Each number is 200 + 40 x the weight over the matrix's rms, rounded and kept within 0 to 999. Layers, rows and columns count from 0.

# layer 7 MLP down (transposed), 256x128, rms 0.293, rows 216-232, columns 0-63
223,203,207,227,262,232,167,145,174,185,213,147,188,190,118,199,259,235,191,190,183,242,197,228,178,259,259,252,254,192,147,222,149,175,169,186,228,190,147,207,330,215,165,227,206,190,167,198,222,227,181,184,268,264,160,236,77,208,145,256,210,247,179,182
197,261,192,229,178,165,223,173,206,275,157,255,221,218,195,183,168,211,146,255,217,167,200,188,178,185,232,156,226,190,242,176,168,202,186,220,259,207,205,209,205,263,242,146,204,178,260,238,184,153,227,193,218,124,237,219,215,226,135,201,284,111,181,187
176,187,156,171,162,219,210,210,251,242,211,229,176,149,212,264,160,225,157,179,164,181,198,187,217,192,219,248,178,211,128,211,306,232,205,202,241,236,223,174,220,156,202,189,227,181,90,206,205,135,222,184,183,168,234,199,138,141,217,185,233,207,226,231
216,212,248,271,203,178,215,251,207,220,264,145,164,185,233,210,188,146,164,130,190,159,203,216,222,204,244,220,161,208,197,170,146,159,163,229,237,159,220,222,202,201,201,233,196,191,217,174,214,244,162,239,210,234,251,241,166,217,188,287,216,261,258,155
182,278,224,209,166,271,280,188,85,254,153,160,297,198,224,208,245,258,201,229,181,303,129,206,219,214,211,263,247,198,175,175,243,224,246,275,176,207,180,210,222,196,284,166,208,130,206,187,168,203,206,155,220,182,227,236,256,157,160,222,184,197,213,153
196,152,215,193,182,171,186,211,199,184,161,237,196,161,167,177,204,160,283,163,163,227,217,209,187,243,243,202,189,234,184,152,99,217,185,156,239,292,201,239,192,194,195,201,238,193,210,184,211,191,195,212,164,173,202,228,207,206,284,182,190,137,212,146
162,199,194,246,169,168,188,178,196,254,222,128,183,207,182,238,183,193,197,217,200,169,226,242,214,237,252,163,223,249,214,228,186,196,158,199,238,226,206,207,155,275,148,200,136,209,193,209,228,139,193,337,201,192,260,231,202,168,157,186,207,296,222,269
199,233,109,307,172,272,206,146,266,196,269,190,216,166,178,220,127,157,249,198,248,98,221,226,198,162,243,208,191,181,207,206,299,240,194,195,198,187,175,262,207,182,184,189,121,288,233,192,236,146,191,269,253,252,215,245,142,222,209,176,161,240,234,144
147,225,121,138,166,193,241,166,257,183,161,148,214,236,196,122,211,154,204,239,211,249,178,228,191,165,178,222,126,190,216,205,173,205,237,261,201,222,199,182,188,240,266,259,206,187,188,229,281,180,273,177,236,172,212,214,219,181,193,137,211,174,157,186
210,127,258,251,165,230,238,199,192,258,131,191,194,122,216,241,174,235,262,147,246,158,192,292,182,267,246,184,165,278,189,170,122,212,206,157,187,245,195,204,150,229,170,180,149,139,280,164,220,218,232,224,110,221,156,254,176,147,224,200,140,216,214,217
215,253,267,199,268,179,294,234,137,132,196,295,133,163,179,256,202,280,203,271,204,239,167,232,232,210,265,261,187,241,150,285,128,204,172,176,130,189,200,196,96,208,286,229,200,163,173,227,196,208,201,175,262,230,258,200,204,238,263,179,182,217,168,189
166,179,207,122,233,280,247,186,224,193,197,224,240,175,248,158,178,141,214,175,148,178,220,194,180,191,266,203,170,200,192,103,171,210,200,171,105,261,264,159,247,216,142,185,114,203,224,182,223,240,145,223,188,199,138,258,138,229,199,113,204,252,153,191
154,203,135,189,213,136,147,226,207,177,219,219,149,176,190,207,167,135,165,174,85,246,200,199,289,231,208,205,184,219,232,238,175,140,209,225,223,225,225,180,201,163,230,122,111,214,238,217,216,170,217,133,131,191,216,220,227,231,148,126,193,200,248,222
158,148,249,290,176,226,224,222,190,140,137,216,210,262,251,205,215,142,179,129,236,217,216,166,235,288,252,240,228,203,249,242,177,172,157,127,217,187,242,160,175,175,189,246,165,203,282,201,182,246,211,127,118,206,234,206,177,213,245,147,208,104,228,162
186,247,118,269,206,212,205,256,160,183,212,201,174,180,189,146,186,136,245,239,202,212,276,187,146,182,231,235,265,139,186,161,284,196,136,240,254,218,166,201,215,143,180,264,216,190,181,218,271,239,209,175,208,169,249,166,173,203,221,284,222,236,223,222
252,178,175,257,180,196,155,169,273,163,203,179,143,301,212,276,156,217,208,231,222,139,139,176,257,131,156,208,176,140,78,266,187,178,223,194,153,176,182,213,220,220,201,171,247,212,248,144,200,181,226,165,194,159,185,179,207,267,123,175,190,206,234,204
166,205,178,200,185,231,178,201,155,198,147,231,107,190,203,238,254,263,184,120,247,128,180,218,194,175,202,266,201,222,208,231,222,246,150,206,221,247,232,220,306,240,212,181,178,273,193,238,226,204,203,176,164,139,168,177,176,291,133,209,156,190,170,230
# layer 7 MLP gate, 256x128, rms 0.312, rows 217-233, columns 0-63
196,197,243,255,216,218,263,140,220,262,230,210,139,184,165,125,196,144,249,223,260,132,220,166,205,180,111,126,246,234,260,200,152,174,214,229,193,242,271,178,177,235,151,227,254,188,210,273,145,181,240,210,213,219,167,161,144,194,182,245,227,189,180,241
181,229,210,175,164,167,256,191,165,171,222,221,152,245,251,291,159,188,244,200,209,182,155,186,194,189,165,292,162,228,235,184,230,174,236,159,221,239,161,157,187,254,183,214,135,173,227,239,210,189,153,211,190,247,197,229,241,183,159,240,209,174,245,208
158,145,158,213,225,162,141,167,231,165,277,251,221,135,144,219,207,233,163,133,187,202,298,225,219,246,186,202,214,254,179,101,194,264,150,234,177,166,157,250,170,310,215,215,190,288,249,135,202,192,198,146,252,180,259,170,145,204,168,188,220,194,142,204
162,95,186,186,167,175,254,142,161,156,260,183,144,191,189,243,148,290,245,219,242,180,210,225,227,184,166,187,249,196,218,189,251,276,201,216,149,227,239,148,166,253,217,210,154,168,205,198,229,276,196,234,181,200,204,161,265,209,264,146,182,208,145,218
202,197,252,157,200,287,173,231,186,169,183,185,190,254,204,115,238,196,194,202,196,168,276,202,140,202,192,207,276,232,245,169,127,192,221,227,149,229,254,212,206,141,151,210,198,182,171,149,178,197,225,259,145,226,227,225,160,183,244,185,276,249,242,118
207,196,86,174,238,284,184,177,188,177,273,168,211,165,163,207,234,203,253,169,193,243,185,248,196,156,143,195,223,181,243,211,198,212,207,247,171,194,246,131,230,81,196,148,183,157,162,215,347,185,174,174,171,239,211,242,175,223,274,139,181,149,153,180
188,168,207,213,148,207,168,219,181,188,270,192,162,155,215,258,200,217,226,126,265,223,219,143,247,172,196,226,260,186,223,169,201,199,192,229,172,225,128,204,223,217,140,205,172,172,231,149,166,159,265,214,193,157,245,78,206,163,207,200,175,170,171,218
126,174,259,237,188,233,175,214,248,228,225,171,223,170,154,262,223,170,224,229,216,144,173,133,192,210,123,154,192,225,179,165,206,200,193,187,209,148,211,236,189,236,243,145,196,196,201,282,164,225,165,226,186,206,217,184,209,207,302,187,209,209,184,106
187,146,201,210,195,207,188,161,258,211,214,245,139,80,216,239,307,159,231,176,194,338,222,213,235,211,165,202,236,271,232,263,197,209,146,200,68,221,162,178,135,248,172,147,267,177,208,251,203,177,173,281,184,238,190,157,235,232,279,190,198,176,243,277
191,146,198,193,243,131,158,151,206,239,230,199,156,212,178,144,254,218,175,167,136,186,274,193,255,242,225,146,215,246,196,254,99,223,243,233,147,182,186,165,238,275,170,220,154,159,280,278,199,196,214,205,134,176,199,134,257,170,211,194,206,285,125,255
219,169,269,233,232,163,162,227,281,213,255,193,179,227,208,186,147,168,262,171,193,205,184,250,218,227,237,256,156,262,244,238,282,216,219,200,246,208,287,166,165,210,283,189,174,106,224,247,192,180,214,223,195,118,219,180,255,192,198,196,199,236,125,255
254,270,219,206,257,237,150,168,209,175,194,212,205,251,205,220,219,169,229,156,172,154,231,170,247,200,189,235,204,165,203,190,200,154,280,249,230,257,225,223,188,237,247,203,234,234,163,244,173,200,210,169,214,272,268,144,167,210,181,207,192,208,120,160
123,248,219,205,244,267,182,201,196,108,216,155,219,215,266,170,263,215,237,227,257,242,135,150,224,101,204,115,126,171,245,153,203,255,181,229,221,195,168,205,150,207,224,205,164,228,233,241,219,212,161,125,212,184,214,177,195,198,211,196,231,205,143,188
273,139,197,181,155,181,181,281,216,213,224,223,175,215,63,231,218,152,255,217,148,194,169,167,112,220,300,217,180,214,211,224,135,216,176,213,178,167,142,240,216,280,206,187,105,243,293,226,159,238,210,149,186,212,240,196,270,212,188,216,205,155,182,162
324,218,172,167,254,188,223,225,169,211,198,213,328,235,244,193,189,238,238,181,230,203,146,215,231,191,202,209,136,222,219,175,188,216,192,193,238,206,192,229,182,200,289,155,217,207,177,204,144,180,187,279,203,282,242,125,230,183,241,233,217,198,199,179
185,188,194,268,181,246,203,143,200,165,160,175,188,222,233,227,220,217,225,203,201,193,223,229,120,268,181,244,237,200,220,235,213,231,241,210,179,136,197,214,219,199,199,231,212,230,129,196,150,150,229,181,232,184,200,242,230,230,179,223,195,205,241,201
267,217,246,256,169,226,263,149,247,194,220,184,222,249,219,194,217,180,239,304,170,234,193,308,216,168,252,176,247,166,232,131,280,155,209,201,206,155,185,242,137,266,197,195,220,235,233,264,253,193,153,105,188,158,256,149,160,217,145,202,270,266,207,145
# layer 7 MLP up, 256x128, rms 0.316, rows 217-233, columns 0-63
170,204,211,137,129,191,220,166,208,200,212,202,209,222,204,175,174,166,186,257,165,223,209,252,200,214,238,152,258,193,91,240,209,211,244,258,170,206,162,161,197,166,230,170,198,153,160,194,228,216,172,196,222,177,219,213,261,150,305,174,238,191,186,125
151,294,197,171,161,200,173,167,230,297,147,248,213,150,176,159,242,134,168,206,253,138,226,223,206,200,210,228,157,207,246,186,251,139,172,182,193,205,257,175,247,174,214,161,260,217,190,184,187,222,132,212,158,250,198,173,201,223,247,222,179,200,115,216
126,215,231,187,153,187,160,223,197,251,167,210,191,158,243,189,190,254,196,149,184,255,149,229,208,218,179,180,229,209,210,237,196,325,181,227,166,196,213,179,166,194,183,160,142,254,266,134,170,148,179,177,172,183,144,195,174,230,253,111,162,226,125,178
187,103,194,209,88,147,189,165,173,152,201,250,211,197,112,207,149,298,260,165,261,204,258,172,178,162,160,241,242,204,251,148,190,160,188,214,120,177,246,215,186,183,170,182,249,164,205,145,224,263,227,173,176,195,128,180,165,149,236,247,125,199,134,220
147,212,192,219,208,224,295,180,199,215,170,231,226,178,172,213,165,125,235,242,215,165,156,141,232,214,236,187,278,192,117,214,192,145,247,180,227,171,222,191,192,264,130,149,168,279,221,233,294,229,208,179,213,137,160,221,253,224,192,138,236,149,223,178
192,239,193,195,229,168,227,271,168,205,210,134,183,190,183,199,255,211,185,224,219,223,254,219,217,201,232,172,192,107,278,224,131,132,191,218,146,234,253,166,187,182,274,171,204,164,257,307,141,240,183,121,206,202,268,158,176,149,251,273,232,171,206,186
199,204,138,209,274,239,203,190,252,202,225,215,185,218,298,104,154,192,164,206,227,204,184,235,209,152,258,171,172,211,182,278,191,228,222,256,248,165,252,229,195,233,139,283,229,253,182,190,133,157,178,192,245,130,218,177,135,179,172,196,234,275,175,211
211,231,204,226,172,290,212,189,202,236,190,167,169,243,171,298,79,243,176,130,206,273,186,265,175,166,166,223,184,174,228,224,220,169,141,225,157,200,209,148,204,187,154,209,222,217,204,152,240,218,212,173,219,203,212,192,173,246,134,209,213,174,212,212
241,207,286,199,195,197,213,158,246,114,179,63,211,207,157,206,238,205,254,248,265,219,201,161,193,125,165,231,151,221,227,211,123,198,210,277,165,227,160,224,182,198,224,225,146,212,192,255,192,247,176,129,250,229,149,168,207,208,119,171,139,186,240,179
186,233,201,188,207,220,199,204,178,193,195,244,119,183,202,305,262,166,142,166,243,245,166,167,165,167,260,237,160,167,220,192,177,231,269,237,220,233,202,183,250,228,183,156,292,136,223,146,152,124,144,222,188,296,213,199,251,162,206,196,152,144,162,232
181,208,190,209,226,200,222,214,167,258,224,206,204,176,167,234,193,218,209,192,227,248,202,142,202,202,223,144,252,175,196,177,70,235,191,176,202,206,231,212,270,308,182,191,205,238,272,226,140,165,178,267,190,150,240,204,134,207,101,227,171,217,246,119
206,222,194,215,209,175,118,243,196,138,209,187,177,245,142,282,224,129,235,161,140,167,207,167,222,221,220,196,196,136,155,220,188,237,218,220,238,182,181,219,211,152,210,224,157,252,222,239,241,191,209,132,166,265,216,200,284,199,179,224,226,161,187,185
186,136,147,108,184,232,173,192,220,220,225,226,171,278,248,143,220,263,159,206,153,153,180,247,207,308,217,208,250,255,210,232,142,272,161,153,223,169,212,161,277,119,237,206,224,201,237,248,223,207,195,179,214,170,204,223,196,202,211,268,244,182,205,173
142,260,275,183,146,211,221,170,248,166,144,260,181,175,230,233,205,185,196,213,156,223,215,192,214,171,242,263,224,194,147,198,204,289,247,227,240,151,206,242,166,166,179,317,200,222,132,192,209,266,177,229,268,183,174,148,151,222,236,166,224,263,216,252
215,159,138,164,157,218,167,198,191,175,200,181,182,225,229,135,220,196,236,163,226,282,168,248,261,176,174,180,195,204,226,192,200,254,182,253,160,220,235,182,175,173,209,188,187,158,215,182,187,206,204,215,247,201,188,239,170,212,228,186,224,131,206,154
252,137,235,209,204,180,176,177,197,181,211,255,143,214,245,234,215,198,178,175,235,191,230,195,187,130,163,197,176,187,222,194,217,257,211,219,197,229,177,200,176,171,196,261,191,147,249,193,210,123,199,171,131,234,273,240,226,173,156,214,189,207,198,170
210,225,194,182,302,234,231,140,189,232,224,265,253,186,238,200,171,147,254,216,178,237,220,167,247,238,171,230,106,274,245,241,169,213,265,125,158,202,167,228,189,245,191,150,173,190,129,165,255,232,133,218,130,215,180,224,260,130,190,203,133,148,135,228